Part of a small language model's weights: a variant of Adam for these matrices.
Each number is 50 + 10 x the weight over its row's rms, rounded and kept within 0 to 99. Layers, rows and columns count from 0. The size before them is the row's rms in percent of the matrix's.

# down: layer 2 MLP down (transposed), 512x128, rms 0.103, rows 235-247, columns 0-127
# up: layer 2 MLP up, 512x128, rms 0.125, rows 236-247, columns 0-127
down235 167:48 47 55 62 61 48 61 74 51 40 39 56 41 56 44 55 38 73 54 58 51 42 48 34 53 54 54 61 55 61 50 33 68 34 71 45 41 54 51 46 55 47 33 62 39 69 43 53 49 52 45 61 72 51 41 57 63 39 47 44 64 30 54 38 42 50 39 37 62 50 45 59 50 45 36 54 51 49 45 59 63 45 37 45 51 39 53 44 53 56 57 68 38 64 45 47 58 67 52 50 74 35 67 58 51 48 61 53 56 63 44 53 38 53 40 63 44 31 46 44 54 35 41 44 49 58 38 54
up236 084:57 48 57 58 39 73 39 63 42 58 54 46 36 30 45 59 47 57 59 40 42 50 49 52 56 54 57 46 46 46 54 46 75 56 51 35 55 44 46 53 36 31 53 65 45 48 50 45 53 57 46 47 62 51 51 61 49 36 39 46 42 59 41 36 63 63 27 59 36 41 59 48 45 32 67 33 40 58 33 66 41 42 57 44 40 42 39 38 56 67 51 56 44 41 43 37 38 42 60 45 60 49 51 49 59 42 62 40 31 63 46 38 49 57 51 55 37 61 21 48 49 55 64 39 45 48 44 46
down236 086:58 46 68 50 54 48 60 48 41 49 38 51 68 59 34 44 54 42 34 63 65 49 39 57 50 52 66 52 66 50 48 46 48 37 54 50 53 56 49 61 56 50 39 47 43 42 50 47 71 40 43 57 31 45 56 43 55 28 47 44 56 61 51 49 56 58 68 45 67 54 41 59 33 29 56 45 46 60 81 59 63 46 62 47 75 42 59 51 52 52 21 63 53 49 58 56 23 54 46 46 54 59 49 48 51 53 40 39 39 57 47 41 42 51 50 50 36 34 47 49 44 41 56 44 54 48 45 64
up237 167:46 44 43 47 72 39 78 36 35 54 40 45 65 36 44 45 45 66 61 55 43 59 36 46 40 42 45 62 46 54 35 59 45 60 53 49 39 51 49 58 55 64 60 56 52 59 47 58 63 36 41 62 59 51 49 37 58 48 48 47 39 56 44 41 25 53 60 60 43 60 57 45 65 56 29 68 52 46 55 48 46 50 63 40 54 32 50 51 59 65 53 41 45 48 56 26 58 46 44 73 56 41 40 36 49 50 40 50 61 50 46 47 46 54 48 34 32 42 44 63 49 57 29 65 53 58 54 53
down237 161:64 54 71 50 44 40 47 64 65 64 47 53 46 51 46 52 54 50 19 46 61 51 56 56 57 50 48 33 58 53 57 46 53 46 46 48 57 58 51 45 42 42 44 54 28 39 47 48 42 68 48 41 32 60 54 66 64 60 44 47 55 31 53 44 78 42 57 42 43 41 42 55 41 63 53 39 54 56 53 36 40 39 66 58 53 60 52 59 38 40 63 41 62 56 46 61 48 51 75 51 49 57 58 37 49 56 53 50 35 62 58 49 33 41 69 50 53 74 48 39 50 49 56 49 68 43 59 47
up238 016:48 64 50 60 49 45 57 62 37 58 47 41 49 63 51 36 39 53 41 35 47 46 34 45 64 59 58 64 63 44 44 39 53 39 69 77 39 66 48 38 55 50 38 57 40 47 36 36 35 57 43 45 49 37 35 30 44 44 50 67 51 51 30 60 56 54 65 58 55 43 50 55 39 48 51 61 43 58 37 47 37 58 56 48 40 42 49 66 54 50 45 54 57 40 46 59 54 47 44 54 52 57 59 70 70 66 56 58 31 42 39 52 51 60 56 39 44 57 38 40 61 29 58 43 47 35 59 52
down238 027:47 46 50 69 57 74 50 57 62 39 46 56 43 51 54 54 71 32 50 54 58 48 34 54 47 51 48 49 46 71 45 53 51 57 40 41 29 47 68 49 44 63 51 46 59 60 53 35 47 48 56 43 45 55 70 47 55 64 52 54 47 48 52 45 58 44 46 59 67 48 64 51 53 51 57 58 60 51 58 54 61 31 56 72 52 46 70 36 52 55 52 56 41 65 51 55 59 57 66 39 28 29 44 34 44 50 29 29 54 41 63 53 41 67 37 62 42 61 43 46 52 62 39 47 46 62 55 55
up239 015:46 54 64 59 60 41 46 48 39 71 37 47 56 51 43 67 51 41 45 50 44 36 55 58 67 48 48 43 53 53 50 52 63 47 54 63 49 55 62 39 40 51 50 35 44 36 44 35 41 59 59 56 42 36 61 56 51 54 55 41 44 58 44 64 31 42 49 52 71 47 45 50 38 47 53 53 42 42 39 49 43 28 39 58 29 58 55 55 61 50 54 53 27 57 58 57 47 61 45 53 55 45 62 51 74 53 44 45 43 53 47 49 65 60 47 29 40 29 29 52 74 53 55 30 52 45 30 51
down239 030:49 41 46 54 39 54 63 50 65 51 52 49 76 49 46 49 47 45 50 54 42 56 62 47 51 48 62 63 46 21 58 55 53 62 41 50 55 37 61 71 63 54 39 53 43 55 57 42 45 25 58 63 34 43 55 59 43 50 40 64 62 57 53 48 33 57 35 31 66 49 37 58 39 47 48 47 45 41 56 61 40 43 44 54 79 18 64 56 55 55 45 50 53 44 55 58 44 44 59 50 54 58 52 42 40 46 47 42 53 52 61 59 49 58 39 56 48 48 61 50 56 50 49 54 65 58 22 42
up240 011:47 59 54 52 39 52 53 49 47 57 48 35 49 67 49 44 50 56 64 56 58 57 37 46 46 48 51 44 44 53 68 52 63 50 65 89 52 46 43 61 37 46 37 55 47 42 57 43 49 55 42 54 42 60 41 63 44 65 47 42 55 56 32 50 52 52 52 75 37 59 47 32 39 64 25 63 59 48 40 43 52 50 61 57 52 51 43 44 48 36 80 51 40 74 54 47 62 56 41 49 59 54 73 42 70 64 50 50 47 44 42 52 51 46 53 32 63 51 48 50 51 55 50 53 52 41 43 39
down240 025:58 62 38 49 41 59 60 70 62 16 46 53 68 43 48 43 57 54 39 45 54 35 51 56 59 44 45 31 54 63 66 52 55 55 64 57 44 54 69 57 57 40 31 53 43 39 54 41 55 56 53 37 50 54 48 40 44 42 53 41 41 64 63 43 48 39 46 53 47 72 61 54 46 48 37 56 51 40 62 54 50 54 67 56 59 44 48 48 42 68 53 46 24 60 46 56 46 68 61 55 38 44 28 52 46 50 75 45 56 38 44 39 51 53 50 56 63 52 39 47 51 72 56 56 50 53 54 47
up241 017:54 48 52 66 51 55 46 52 55 68 50 36 48 31 44 46 43 68 45 42 38 56 52 65 41 36 55 61 50 60 51 53 49 51 48 99 60 53 67 52 32 34 49 43 45 55 48 48 54 51 56 44 66 46 52 63 54 54 28 60 52 64 42 58 40 35 49 50 47 54 51 54 51 64 53 45 40 38 53 54 52 53 59 64 53 56 53 38 51 42 42 38 50 61 50 49 65 52 49 53 48 38 41 29 48 42 35 62 46 50 50 37 39 46 38 49 63 71 43 54 47 51 46 62 58 50 48 56
down241 027:44 61 47 59 32 59 65 47 58 07 44 46 63 42 47 50 45 51 66 48 42 44 66 42 41 59 40 41 35 43 44 48 48 47 43 56 43 53 65 35 37 62 31 55 52 42 47 59 55 46 42 50 59 45 67 44 30 54 48 44 64 67 46 70 39 45 68 61 45 52 56 46 64 61 46 59 54 59 55 43 56 50 53 49 49 46 53 60 35 35 49 62 41 48 25 40 49 29 47 43 42 50 51 43 38 49 56 43 50 51 57 50 55 47 48 61 35 48 42 47 57 65 53 56 58 59 45 67
up242 013:53 41 44 55 53 28 52 37 68 70 41 65 48 55 56 42 58 52 58 66 48 61 57 31 46 76 61 48 41 60 54 61 66 46 28 45 41 44 51 49 35 51 49 64 38 38 36 60 55 60 64 59 59 35 74 57 37 56 50 45 58 49 66 39 47 63 50 65 63 48 55 51 49 45 53 57 46 64 34 45 63 45 62 54 49 37 35 57 62 46 43 53 37 33 51 47 43 41 43 54 46 58 38 45 52 54 44 53 40 48 56 43 50 41 40 65 46 58 44 59 64 56 46 36 38 53 35 45
down242 025:43 50 41 37 44 41 70 50 58 32 48 37 44 59 54 48 51 25 61 52 51 42 39 36 61 58 39 33 49 31 59 61 67 56 41 37 61 74 53 51 65 54 50 53 25 43 55 56 66 40 55 61 40 43 39 54 28 57 55 67 41 59 43 56 48 55 45 47 61 48 55 38 44 48 36 48 44 43 50 44 36 46 60 54 40 53 38 49 65 61 49 72 38 64 47 56 57 52 58 53 51 67 49 58 43 39 52 57 64 50 34 53 52 56 63 53 49 57 65 43 48 64 58 36 57 45 43 46
up243 010:57 43 46 49 45 58 45 51 59 72 42 55 50 65 51 58 56 34 47 58 44 58 56 55 41 46 39 71 56 44 43 50 51 38 43 58 51 63 48 51 56 51 38 41 36 41 43 51 65 60 39 39 52 51 62 38 51 44 62 50 65 59 50 36 47 87 61 27 43 34 62 57 50 40 46 56 69 48 50 32 41 65 45 54 45 42 48 43 56 58 58 56 56 58 42 53 46 28 60 51 45 53 59 37 44 46 56 64 48 39 46 60 75 32 44 37 59 54 68 40 40 44 49 65 57 40 39 47
down243 024:46 38 44 58 53 56 51 55 44 26 45 65 73 44 41 68 64 52 36 54 47 50 52 41 57 43 55 59 54 36 61 43 54 53 35 64 37 52 49 49 78 61 44 50 48 51 69 60 46 55 58 53 38 61 45 38 51 53 47 50 84 59 58 51 45 48 48 30 36 48 50 48 46 25 53 57 52 33 61 53 56 53 56 36 52 51 55 53 39 48 68 63 49 55 53 45 53 59 54 46 70 37 41 41 58 52 44 48 59 46 56 52 35 35 39 40 43 40 59 43 47 55 43 66 54 69 60 52
up244 018:53 35 59 66 55 52 60 40 57 65 52 61 46 58 53 49 44 55 55 53 41 57 47 39 48 50 55 67 45 49 52 42 43 59 38 55 39 44 56 45 24 57 52 43 45 72 63 47 63 63 45 38 50 58 51 56 44 60 51 54 53 54 43 54 49 39 68 65 56 53 45 57 57 25 56 52 45 49 50 35 51 64 50 62 54 27 54 48 56 48 49 72 54 33 41 58 43 45 34 47 44 64 60 54 40 43 44 41 52 26 47 43 77 56 42 38 23 47 49 66 61 43 57 59 43 66 59 57
down244 031:51 48 46 50 47 60 51 60 50 41 47 63 44 54 48 63 45 70 64 54 58 46 47 54 37 55 66 42 60 65 43 41 52 57 36 48 48 56 62 46 66 62 66 49 77 46 51 40 38 49 46 38 33 51 43 60 37 59 54 56 52 63 65 42 41 44 36 30 53 58 52 56 54 42 50 39 52 45 38 37 56 57 51 37 46 48 31 49 75 53 47 62 34 67 43 54 40 57 64 41 49 24 59 45 53 49 57 52 43 61 49 38 44 56 61 51 59 60 68 57 37 69 62 66 52 67 59 51
up245 188:50 40 39 60 45 49 46 59 41 67 41 34 42 47 38 52 27 57 50 56 53 56 51 42 35 38 64 55 52 53 46 71 38 55 55 42 46 42 71 57 65 66 62 24 50 49 53 41 41 41 62 65 38 53 44 55 45 53 59 58 58 62 50 59 49 73 41 58 42 50 51 54 56 61 60 55 33 56 46 55 27 50 46 42 40 42 32 62 45 48 40 49 49 57 52 37 60 52 39 46 66 53 57 43 55 59 31 59 55 34 50 40 61 47 50 47 60 47 60 56 50 56 29 60 56 74 56 39
down245 195:55 48 36 47 41 48 41 60 54 33 42 45 02 39 60 39 50 51 68 48 48 39 51 54 46 46 54 51 56 45 54 46 56 75 50 59 43 38 53 52 50 41 56 37 59 50 39 44 48 60 47 47 40 53 45 62 46 39 58 66 51 38 52 67 36 67 45 61 59 38 60 49 59 56 43 56 43 55 52 45 37 44 57 67 36 30 54 55 58 46 43 72 46 45 39 56 56 58 34 54 75 52 53 52 51 43 56 57 46 23 59 56 57 42 48 55 50 53 49 47 47 47 49 42 37 60 43 40
up246 161:43 57 51 43 49 61 31 61 45 50 49 49 48 24 61 55 65 25 58 29 61 38 42 51 65 69 44 65 61 62 55 39 53 47 62 40 62 49 56 36 40 51 58 35 51 53 65 34 42 61 50 40 54 59 62 52 57 51 34 65 41 46 44 56 50 42 50 45 52 37 65 45 68 47 48 50 46 37 59 40 34 50 55 44 45 33 53 48 50 51 45 46 44 46 48 42 59 40 70 66 48 56 42 52 36 39 36 44 65 42 43 55 38 33 52 26 53 54 47 49 31 41 54 64 52 51 48 47
down246 144:50 28 47 40 50 44 61 51 36 41 38 51 50 75 39 46 43 68 52 47 52 54 46 51 50 66 49 38 59 40 56 61 53 45 52 62 52 60 46 69 49 50 43 58 43 52 51 55 47 39 58 65 53 29 52 37 33 39 54 47 38 35 63 62 50 50 42 55 47 40 49 60 25 42 52 35 45 74 53 60 75 40 38 49 49 40 37 43 52 44 54 50 68 57 47 42 49 62 40 37 43 53 52 58 52 54 41 65 44 65 55 44 61 55 68 69 58 64 50 58 69 42 45 51 47 56 60 54
up247 021:46 55 50 44 47 52 56 50 47 64 45 46 54 57 57 64 53 52 55 47 45 49 57 62 57 53 59 52 51 48 38 51 59 51 40 26 38 52 50 45 56 19 49 55 38 42 33 52 49 60 57 63 57 54 48 47 39 48 54 53 52 46 41 45 69 32 49 43 40 53 37 50 34 41 49 37 48 46 70 44 42 31 54 63 63 62 39 78 35 64 33 57 48 43 49 45 43 41 44 49 57 65 63 66 58 64 34 33 45 38 55 40 33 41 41 32 47 59 61 43 43 52 38 50 54 32 49 61
down247 033:38 44 42 39 59 43 43 54 36 46 52 49 57 67 62 54 47 47 33 55 43 45 44 48 47 30 59 60 30 36 56 31 50 47 65 36 34 66 61 51 42 51 63 57 29 52 59 66 47 39 52 39 61 56 61 51 44 35 49 39 66 54 61 56 56 65 51 50 17 48 68 48 69 42 46 66 51 48 58 46 52 62 47 55 54 50 62 32 56 60 53 44 45 61 36 57 39 54 67 56 57 47 32 48 48 61 46 55 67 36 48 56 52 56 42 58 43 47 66 46 49 45 46 49 50 58 36 39